config = dict(
    num_hidden_layers=12,
    hidden_size=96,
    num_attention_heads=2,
    num_key_value_heads=1,
    head_dim=64,
    intermediate_size=256,
    vocab_size=2048,
    hidden_act='swiglu',
    norm='layernorm',
    norm_place='pre',
    norm_eps=1e-05,
    positions='rope',
    rope_theta=3660.0,
    rope_fraction=1.0,
    qk_norm=True,
    attn_scale=0.125,
    bias='none',
    tie_word_embeddings=False,
    parallel_block=False,
    init='normal',
    init_std_qkv=0.0617,
    init_std_o=0.0,
    init_std_up=0.0617,
    init_std_down=0.0,
    optimizer='soap_variant',
    learning_rate=0.00601,
    lr_mult_qkv=0.4,
    lr_mult_o=0.949,
    beta1=0.95,
    beta2=0.99,
    lr_head=0.0134,
    max_grad_norm=0.5,
    warmup_steps=57,
    schedule='wsd',
    decay_fraction=0.831,
    decay_shape='linear',
    final_lr_fraction=0.1,
    batch_tokens=32768,
    max_seq_len=256,
    doc_mask=True,
    train_tokens=103300000,
    max_steps=3153,
    dataset='wikipedia_en',
)
Each number is 500 + 25 x the weight over its row's rms, rounded and kept within 0 to 999. Layers, rows and columns count from 0. Numbers have three digits each. The size before them is the row's rms in percent of the matrix's.

# layer 5 MLP gate, 256x96, rms 0.199, rows 157-255, columns 0-31
097:467506534488468534475471510511559475544515493525481477503500531533487501491479495501466450459511
099:500513491478524520505513560514528475515492464523466470500530535558520560556524512478450476523527
101:469495495507501513505529500527510477481480508503496470463503500530469518478453470455506485453509
099:486507549476481491518494516519521481514506489523472480500473524447499494483486480479476523553509
093:468554517521494436517472534505454488488539522472497498496502485499516588492498519499492531502535
103:519470506486481483520488476522502500536516464502529489539506533495473461488546502503504488571511
102:530528497456481515504460463537443513500494470514503462513454486508540476501509511530492498479476
100:533489495487504520476537472464504496544490527520482507518472485485484486562474505467479490536520
099:502499487541528462548499465522526484517500482483502447559469446501495522539522492503506507515513
092:488486536493538474514508480471523505478442440541494526545547530490513456487508458501518526522509
106:505478502555512454481532545490497468503548455508522500512485523502476504531504496514545543552498
096:514541520522502532511524478471498489465473502501561473508498536481488482475461483506515502510449
093:478486462506530536468522499483490531534511532507544540563495506481516484501493446505478524508503
092:494523496477497493446519486459525487476530495525477478498487539524453480480511513516475476484520
106:521519485512508530519537511536470516532492497498554456526435468459476500518492451488510503482463
096:477488483513475481513495517481530552479521489494539510481495476450513497506532520475491467526536
101:496479524495496519515537492488507509556477482454503447535480518547500479523468507514488519499486
105:482490474507531510464512550514514464509491514481494479505515477476519476503519520506550447510557
088:506492525498536481479482496531520538547516513531474509477485523457479455523574558487483498509478
097:486494537542470496534526514490511496556481473483490482544496489495442536524499492462464473465520
096:446473492540579516480506504484497489506501513489476535487508500510483445524477492545460513521465
097:497476457489498525488513554475512474520489498478499487466530530515523480481512480537459490486529
109:472482468484529487467459511532503455524517502488498469478512472482499453520496507504500540504502
091:535460524524529500490518510523475542500512482513503475511515510468498471535514496482459507559489
098:465483536456475482523516499496472484542506495495518481495505497512511479495511503471480502499532
098:500509522534468524471516510550472473483568457513509534488464510481466521507483523530487488480510
104:503483521469505500478528492503485508516523518469492480545470454469482500482519524488484483496454
102:501499469438527506557535524505469497511518516499493460506511499465497502512518507469551526489458
092:507482514486561510515502487466486481467546517524492498472482476528521466515566517501528521492513
092:504508498490466545510512517570517510472470472507451485447530532503481495513519473481491490490505
101:523477489556481553501534536512469472509506514491494498493517515512528542504470509510527522507517
093:479465509483481533515530491507486432548498465518490489499536542504492503529550514489453509526535
101:510497521507528507544482494519495482533542490517488534503518533532480446455489531523500533488479
106:455513488449467477538508511511511462511523501506469508496533503489412483514487514503510526546488
094:517549518469494531446498527516494504492537497468503483516493527507497447482499489533489487458505
100:491506537495514522480525524550505530504507503508491462488526497513502472536571446507519520522519
108:501506511472506503480535459506503506561485534513507476480509496508509493536467521496480508493482
095:493492470506514520472492504478494461546525511481492502514526530490522489505539503437453515531502
099:493522480469528461454502468466511486459518508506484488513509532460496476515476511534520533517509
098:508492481481513513516510517481560488551484507459496504515498511526507472514426478452454522488512
102:509546467495497498500489502546472526495474503498531532530511523513483533510504536468511504470491
122:482522525490449534484483503530477536470479531485528494448511474500510456508514530508485519504525
097:505495461514493513473536511478521512488539514462501488516509510477480520482525524483493508503525
106:548553479530479501484467510542555494516472475480479488506502527452511470494536460503483494518516
100:495463551466531491503507521472499485487511561542513499497486498547452458473520487502501536453469
096:479529479477463527487544466511526518512487480488509513505500501497455530473504503463463545475503
103:503518494483511497510566519508517489490492518539451468522521491536494510498489508486516491490468
095:478494495528544530513538487516498519538520538524478516515503483516509482509490508478489473484476
101:478485502500530482514502503492492512504476508529495495504491481517509487526506529519444499487452
094:513503491474495536534508499541499544503450461500518490489512462500468474496559547479525520526496
097:451500510488523500529514459505514482520514518512491466515512465529555487509545492483544511472470
107:517461498504535497497520478474526480536510501503482478446525465472513467529505524473492515496472
096:511477504521525488561460517456486522490546545527544475450486509506471506527469541506519512489506
105:487541506521504524531554520490488500456480534482514495498519469535510512502482507497512481465481
095:471476524446512462457533517532489492475516472466527493511539496485517506495511522522508532484494
106:511486489508485526487505496504498514516528480536514448514531526480496487537523509524499470504475
099:507525540494458551470506481500535455485526497518429493511501505504485550475514492499518529497501
101:487487526486492452523520515505495512509493501483504459521499523463471480488510511489522440481480
100:526509524466493536505509494533482490489519506490512487520460527521525488489497508505503492508501
102:514490493504506469538533515523508476488531479531514481484513527511512422455504506498532497527497
107:522487430506520498479436530472495478469504477541476468518543483525507478547520460508465486475478
098:478506541525529468490512524469494509488533488541475503516506468512491545452477525437523517511523
095:470512512463538473509500533519493477500520505535481488499496519477493523524469472527500549500561
088:511474469481505477536504479492475547458500509492526465509526529517465494512485548499528489472513
105:500489508508518463495526510472499515519506489503453536460511530520508458513504526526458520528513
096:514522450493460490476515504520505534512492515459507525464563447489457533497520484514551467519525
101:487530497534464471498511463507458486487492527492508478487503488513500521522497483523512509523513
091:461553509508505466493525450469482526483467503522499512487493512460555533496503515476516524504477
113:507538538518514536520492501507488464486478520528460466512485479518514492495485484497474522494500
097:494536554491469490548476492486466498508506531474486516494500522512450494528484542496483503525540
098:534520489502507503540505518509484514489512554488454480452522490493498474554516506480501512515447
106:466497541509485483507497476477493450530507473506501475527529491505500489517524514469454499503503
102:528485513488477504512507542496461522496468532484488523487509513511474538496538518527520486498514
101:498536526509511467540475517556517480481530473512480468486492496475507543488523543550503502504493
097:499475479457486500495502494524521497473464455509487542459527489457478501509499469483504562531501
103:460546531513549451492515493482516496532522518462520477525507499517514491500544445490451465548472
099:474476460511490468544485486509488517493488515475497519464546466558457538469491488506520509526482
097:474508504516533521531489518538483458505465517481511445505464495505488532473522516497456545462494
102:463520531482496505448515479504522532519531557517503492541500503485519522485511497491523491504482
093:513499489484533565560455516528498475515531482505485442488529532463488492478439495489488481539488
092:509499523487507543518517478483501486530508487559444497498493501469445495531528488486466500506542
097:490491526459467446471501520525507540512502527520491506495533511539497457497507484519520530500497
112:531512497559552457469539506507506486564475498482533503494487470470506520526544489488471495479503
112:479550500475525454461489539459495498493454474512458494449496474459476486514513513502493476490471
115:519505514497495481541481532516491511476487547503507547544500462481488485544521471440474478487517
097:481519537549480518498457493548511448508458481468493482515526482518491531471531542496482520503516
103:490517529529490537503522527490495515511461458513488519524506544507471498506514489537470556489516
110:543471497503502498461481486492539490489449514521521523472535482499482492499512501574516504459486
115:463501497512465486492504563501485506525491460483513456496488498517470467521496500493470521506535
102:432512450507526551495495545523509455512478507470486498469489453469508503484495495512466506488502
097:458502509460473537508493510519535490510454528533495492470480474484554498497491532484538512510515
111:495506496473466505470465528463496469527514511504485500502500492539503497514483481495476526531514
099:519472527486543504500511507516491499535544530504496512556524503528480495520492534502548529492525
096:486503526486487489434519523545498503511494523475529508448526536496471502513498501486497500520516
100:506477497505509508511486479532510392504507508516515515518480558516460538492510473500498535502515
097:472482490454526486489507518517483560505525476539525503540507538503498467466571520532505510527496
103:482522511460446504478498473483492531516474504517505456465558470511524514512508506518505536505496
099:462505524518518518514488526540465535497478481477499525487476448526494516498490535514516487482476
108:471530492502448541478498501527486517473517497512527505510543532431499497499512485505502507445486
# layer 5 MLP up, 256x96, rms 0.192, rows 157-255, columns 0-31
098:500475511481564517475544472519488494471498511508529463505519513527512478504471512469491474502495
098:503525478496480485520485493486489529462533490538517457534496509538449542552487518482511493549511
102:478505481521498525551500534513552455489436519518515498474558500509523481475507482459478528421466
094:482535519484479466527506536517501494499463498547510459503506520458493506510523486495539523508475
099:478488511486539510531499522539478495520512523468514475513479577507487492518517458507455523525512
102:513523525513530480487497543516462537533507549492511475523478502537514520465501498475535528482470
095:521507491522482540544537509471538472498539538565467474505478527498520508536496493492474506518506
102:522504470528477519504548524481490500514513543519502502463486491493513489516501493444539518465518
101:518548496529509544485525534499519523502459527514489497495508520495510483444470454483497453454497
090:507500502481500478505528470474529520506440479491516517551536507524488475498543491511524506505535
108:506500522475481476477524515483507490503540532461474482494471474518497454501554477489512483499529
103:511560508477547500529455528476466468469485480521528466466521503497516501484494469509509511489489
096:552518490503449478509455485537533489483471489481502511505532556549555520473503489472494480502527
101:484511518449477517484500470528482517469487476502485497497528525522496519493509521515473487509488
107:519444531506486521505522532500532539512544507502521502486483472521523484497441480479499540516495
093:508499493476529507494480503561496493545499460550477549474526539501486514516511546547475514509509
097:509507550519472492505523540501501476502552522493456491482498502513474495498501502446518469551510
106:478532454483499563503458446497496519484490477514505538476522457523502500527525525483508473489499
093:489517454494459533456475454489493501523452491481504501493491496511469510498463489519538512545490
093:516490477522479546494494520502522452511494492468495493482490506489476505511537495487468494453509
104:477472500515488508505555500511495481486501473450541460508528518509457531492501478463506468496491
093:419493504515497464472478477524492482478530484506502503483500471515457482507485513459530491493457
111:485514538502515506565512496509447543512482514474517497547468508524532521510529510503486499507454
094:518469501513498486479491499481476503473506478471523504496499514474488482462525537476464507504497
096:512474508504493495465527479512494509491556526527490554500460470477489502531533469482468494457511
100:458499523519458585509504494519484492511520514500534515518449510491544519499532497467473514522551
098:489498498521452527493454510496523472471522517506504491485535478490511479529505522452532508525495
106:508494547494483486533459531443465541450512482486496516514543481513521516499487494471519516492482
099:518459515448526536511472470488511489515489522492498492488508508536470555520554489487493487523522
084:499486514512525488498517477473499467551512478458452486538503515531480485472481534555505514528508
100:537504529492495505479522499520524503532562479528464502525502518491518469528505484554485485508489
092:516511502492513466514484527452519514510484506466489500481480523534548509509553448502472473483508
101:512511535506540537517496510504491493507501469546462514523531500516543445432490531524524511502504
105:531546506486476447535491489514493468496504483515492512464533511495498464492490469508538537428460
098:517489505495509509465490512508481506492499515515516489506496459510572540522472488482521462504495
095:457471509506501529479456469498507531450481521510496482494460492507527480505541487512469464463477
105:510484558478524506506480462525518467519459517488515527476501502502521476492464545498479510452520
097:518500543454554523541497465522510534495546512491500495486496483483537481481488485513503506512505
100:476483497503536471501516463455479511499520511495482485555496491497489509534488462509508464476554
090:538529503530478487508528481486532493475514548515536509529446463514490482477508490520533488492512
098:490512513501473496500516461467491551553521507496473527498500544476496465495498497478509528490548
126:475510493522507532461471516509496504481479486443508506512532503485489487531486509488490487516508
095:502479542488491463500442487494504461469498491472487519459479506511516466543445462524477513508459
097:465503503484496516511519477503488486501498562477511540513468466539489519538501533522481478459481
097:488505542499507509484510476524483520468515513470498503459501501506528547526476473508486450522527
092:476512505467486515484467442482505543517476486505470559491500495462495503517530482452512508545487
100:453477480483528520500498534510518483525541486540529447488497477506493514471453510517476488502498
091:472515513510524510491491490502523523469513528502491480454487485477484484529489566464487509491485
105:496510510496545490510464500478459551535483512513526532528505488478497519500529484473505477489496
094:544514521455502476498523517515543530497498514517469527510550534519509524546510471463423529528485
097:453529552486529474475533516524477508519520532530500492509559528504559518488487509503497476447460
102:535484491507473495511501520479458517514503492536518480479516503474508460536523495489471487482503
093:499491457467535498522513502507515505517520449499531546565480491523534542510516464506465481495489
099:508507514492453525511488538493499501469552505522505506491485526517486468498524489468479529520484
101:544476513533506485481477493479513511532458492520488500482517512497490474507499486499509455500496
104:457485485512524470553508502505519484488494537520485508498512480544506515455521499481508510489509
104:505510499474507503496479492484519497482527506493495508476485520493518501561514430483508512553480
099:504494501529517477458523492531522524474477520455530487483496537472512534477526471506492461481474
106:496532525446486507517503540500489515500508473498487486483486521481498491510511474499569517499459
104:492484489523517534485502496501522483521494525502494479500526475529520495495534493496512524547498
101:525529454502534498482448499481490522516455454515499460500551514528502463519498475526487496486488
099:513504503532516535510519463490493502496463521485508497487490501523526449516486502518487499488434
097:516458507536499459484530472539497482524488508502518470518550486519502510497472493484501461504538
096:528492517487504510495537490483468515468483477455518476486525500490524496525479514500482554486497
101:507541484540478480447535509507532528517458468522475494498526477538517468489500493474541496492505
097:524513548500491495504502506514495467505532537473489516499515473526524478508549467497520491464528
103:488521474484485492500485520530461513485536534509553498563519464484477473466490516500521499510499
091:502494504494541507484484492513460527523535470463509522477520510515482468508509487503531518515485
103:503551463539470525441502500463495469500500477513463518496493498515531512471491487500517506546503
097:540512521454467549531474494503510518484506440451541499462483496546475502557500493505522493536491
092:519538472496561450518529536493431470499514493512484507481526496494487480512450520483516497496489
097:496457469541525495498517449502517489461516500479533487533493509482488487493476524529498516532536
097:479513508510512488490515508501532508538502560494498490493498493513536504530487476493475524489532
103:518515464481508534468533471507499480485523476487506502494498547494478462543499513471455479476506
100:555451499521529485508538499493505469513508487483507474499525494532494501495495511477533493537505
101:499500520481474559483481524504530489546487443490500502512484526478468486541494504477487503528537
095:477499547492485554485461473524505523500491530502500517481517486517445524513500504478527500530510
103:501491538519516544517450460523505514514485539514506477471461521507499535499534524501499503487529
098:467545515485485465479450504506491507483533530509487523514485466557489498497466539511507526527474
092:527508524457496468471463488511496485506469505501509439507494499503531504515537458483526506475491
088:498530538504486518502473490495530528514489544442520484514509507465517463498490504501504494465476
096:475487477491533544495496503463503499468538488510532455504492477485521451520481509493490482474498
099:482525510492451504481477467521522514485489531478510508523493520505517500476446465541529493473501
106:497510472505548508502477541505521519540502450506466519477531533465493485540475478510492522482458
102:506482496455516511526472460481520440552501486490478501463502512503512510487552526504499526490505
101:477507533516528483493477543490501493490516503475521472495514533516533502466555490467496506516524
106:493490492505491510484445485523495509506502536451484519505521488539469479521501542477491478530507
119:465528505495491522505511488514481535479500507473504465485486531479539482512502509454500506492530
105:471478514509468516500499512531472522502463485526558520507474499520509529495481491481496532531500
114:506472467527510527505546507557487480512500522507530494533524518474488441493504534530498467512502
098:553529475464484456491500554563469474471483494504577480471485503509498509505504440501508461493483
119:507484480510485512521527448495514509491461500512449497544499522480513511533517559528509489475500
101:485512531527513529476495537509483537521528496462521459441477463471548518482479505518493467502443
097:488475497472507495507527475490492535482504441557503510522498498503505473466489443530469550528494
101:535533494497550519502476537563459490510462511507489482500439490508511507472462500489552520485490
098:488476540465501470455495471521444502507502481458480558480511510484550475475488516504497528498499
101:485538523472481545499490517518531525490485527502454466467514479473527503496518552514493538484516
101:548530503519562481501474508512453518500487482491459472479504509490498517481501502524503504502527
103:502501508509554488481498439455498504496521508541492468498472521493473497485541493502492502506451
# layer 5 MLP down (transposed), 256x96, rms 0.173, rows 157-255, columns 0-31
100:467497490552496473504535493520484491457557503508474504511512454452465525521549554463467464473473
098:522487510456526513504498551518483492533475516465477541480487478513533489473494495443462522524461
100:498523483508476520464522455484485491529508528523481507536481480517472562515459475506489492499509
094:523508533536500496537475512478502446495468514481504499524460535453449493479477520522546494514464
101:518559487463498509501478518549507482457460542495486495525464546493499529511498507494510557547504
107:489470511464513496478466512470497491510503499483502504507519494499492509508503469516521466496486
099:542488548502464506514488522512499481486477470459507516531520476509449509485495467468553497443510
103:552492500480493450508477499489521525493457521521492489536490439500480462456465500566513441517516
104:503548491502525470531490542459526462554514477513469525466514525511484500508540490569473497521478
094:530507524518485513498540512516444504489517506474529486520492451469510490508458513489516487541512
105:529478504468472507511485526505482455515492494477453528504514502427531510496470489503469472523488
103:563473516512514475530492493506498477501482503537526453502489503516484497518483520485494482499490
097:562536460509495483504475522479491494459463534518492537517505473488473465503499528478461489472500
105:522478503486508464537470509479516507452452517510516507495485527531492499540512464491518468498502
101:490489516505508527494465558468521475494482492501561461456501458534513446544513463510496471484505
092:508503501481487531503534518504511482535506517484502501533507551474465490510505543490502493535525
097:459540490449503483467456526496503494500470518478478487528509480505481510482491467523497524500497
103:555455498528481486503521501485482517523535463532447479525472534470486501505465525504506498534495
098:480513515530490453487525480459503482561509508491509515534524502486516478503488473502519529531501
103:452473520510516507501496510474549514463486499489499518516450466466529510517472488488470516537492
101:512493517498517491503481503511497490499454490500507504436464494488525529477499485497522482501464
099:477562513497506490488532458530537489526478477549539483503538454497523478512501503487521551467486
102:471475494507527451473487517519511477471508515522481524534508511487512512477413474504516525497498
105:494421481475526513492501531491541485518503510515471533506499497507465526497495478478503520507470
099:509558469468487490498521479518492470498505508486504482493459459471482500517496496470460472470491
099:528494524495501483498478499486493524485532552493527476481434493482465535505501514485512535501508
100:531511517515525473500466439484475497490539485527452455466507488533499524524509469517498522520502
099:521496516518511563523490524522537478484553479488471466467526487533497479499514524518532501529519
103:486498505484464523529512470483520505519503488486462481500461497485508487518509489514481464510472
099:468463476515529499460516508484508484501501505540520467480555501547543454516523460510499457531504
102:492493514489522449493468534517485501502481527470493513522507497462460497503532487506459503552487
097:480504469523496541460509510533433487489502496487505564503547505460494522509516506506518485481491
099:532506493489472513486462461524508483504469490487483509522525500500524492497455511512496519458530
101:480505496480496459481540508513532506542512479507471447494479524483549496439494495495535515490519
100:502522535533533487459524499479546485534470465483474448527527493487548521519472507490519470556502
098:535501500534506519561503449494478495487496506471488519508432486513476509523515505510475456503521
102:472493496474487544467467465493497470497525472488480494534495512504531515494491491459481546494467
099:502488493533511519472507406476466463516485532469468504484452507523519511490518491477464494493510
097:470525453526487496430498470500488507514458510483514524488513453461466462483498474491486529521511
093:571488513474518451498533508472481475490503488484489550493512504526474487502499497520505488503516
100:491535473531505498527497577511460495490515493523511505460500460537447496535524508502502510446496
116:502518475504513488501530537537518536494474514530515478466492489527518496483488517483488507469529
096:528493529478462512465512508468552512508489515485527520542434531515540494541502504530475505514461
107:476535426504523437539546490540487479545500480493535492513503520491488521505509480514541524486522
094:487495503538495524483496540473470531473507555489476501513504508524459431500490551528487505501491
094:528502465479465508494501554450493506497466466508477533483503485471518487489466488481493534580481
097:453512490557462492460508465482498477496501510500500473518529517554501525463494504507513495508439
100:520511484503465505464535498479508519493466489472512464549477473474520483496546510486477532475539
106:452493491475504509549517463469483532440494531485473476468485496466509480480484539520484489527466
101:542506532477488500448456493550503481488454477496474489526510480522481567464497510474504523487496
098:497542514506459494480491427472503481461507495490470475482522463514535456473524506448533531493487
098:495564513472524513514548484523517457474447496488535506503484502512500500476487529532532484465500
094:466523542514534518508520554511510486495496526489478464524504489504437469481526510489536526470461
106:456476535496483482497535532476504484489517531463466498486469493537480494477456475468525526507464
098:453471480480473528484524474462493434535526533507529490503524515473530514485530513471475511487540
102:508480485525533511511494504482507526539481466450489492518498517526522473509509488460519532519475
100:511475496489533460508502564472489495466481490457495511494520555562549467501490521490492528475508
098:474425492485518488458505499546512529532480470462456473469479522479506484451486538489504468507454
105:471459475517485505510465513478500497480486523456506436494491492503492454509508510505583495496536
102:511551506514513484475485550487480516510485468473499514528540530476462523517517538486474493440491
101:444515456514475514488535494506479484470548538467510521498512527500534530515482524511534514463514
106:488482488505418502488451500549504460474533477460484506537516515523469449499502487500478494439477
094:464489467456532499534500510533502463491491467500499487492508496481503441491484523463494463489507
096:479531496525497530507481525489538479454530494553505517544479503513530479452499478504488514541501
104:503514511514526465602501528485517499461485495489516510512516482482479504463517492504516525523500
106:509495552497521493453475544506505473523506539459502507489455482501510502518516495466518529506492
091:472520504526469491514497530524465486530492531524523491456483459496514552518497526506505487536517
095:532467513492492491552524529518489538527505519463497483461511498509496452442509458496513487489501
109:492517505502525508475507474484504500497498524474467448480490483507508490469474452468508513514489
096:522498460484541496453529531507531501494494463519510484478526512509479535485505508492491472512521
094:530515484499511496454540456511530564523489515495466483511522492505518513491462539552520491480518
097:551461498496495499472497496549476518525474513489495477514497505529449489526459504509547513535471
098:487516448541481494472474499493495517495476519509513490498495476554548524489510486478470523499529
107:469512477522481519488523515530447519449497502481496466462432497541493486506484510462467486480494
098:461510499497514480498524529523526487497551507493485500531535484499505489491526499519490511512535
101:512512533496529470478470485518518447492512562466524525529504474473480494466501511574552505511524
104:460524519496499479545503501510511472471481515480498507504504514483518481488502509554545484452495
098:523501512524481475475513545526494495525533482487499532497498466488482523510515442486489527484493
099:509523445506488515532439545490478504512496514490503483518479506507513478528510531557460458474522
100:472543561487496476504481497491479509508466496446475519446502520534493482512527485507465504520498
092:488495510494512544499466479535499451523513485458496519472487496485504497500501527461491488512520
099:492475448511458516472532473470496515509477466481489461461537502505498519514521515495463477553525
096:482504515520457512518491516473487521479511508505512478449474476509499499478525496507486469501495
107:496482518551497478490465486478489523513521471544465511541482480455506502501504487536496510460491
104:497510463441537510465512541450506465527521493477500472502477500499505532460568497557501519484482
099:525454478502492473533493522505457479500479533478505477529527508511485488550541488482515512522518
104:419544518516479499501475489481509512526483500482541515468522475528518504492511495543483481512494
103:544434496512498501472442474472530535500507549531536508502505498468493539518453496548523503525515
102:527449511538506508511491542478493502542505505521514481483491503516480515473484517512514481496468
110:530480479539479443507520450549498488513491500495565504498532523522474498515497491527482517490479
103:517473509555482525517490542553510537472550524480534517510500487543504466524523507479524482547522
109:482476511506529483518516515485480493477512526543508550504565494492492519448502493446511515485489
099:530503556476522461453535463520503517438498469501513495548529525555479505525478494482514501467492
098:480511468517521499527488471510530509539529469506508497547539495513489502470490561499517508494490
098:512492497494494460466486473468464486459499510519527492474503495548493531455462487505534452499499
099:480522482501525490505488525515446509512531438536536519508517494488494488503510524549502508507462
100:483482508483493457449464464537517502483495465517478511497514478511509463511477524521479523491525
102:500514469483460496488517491512474509459532450481510498509527480482517496445486503504504548539506
103:468487502545564488504513462489494482532469463493502500488480471493521496518453492499507514510531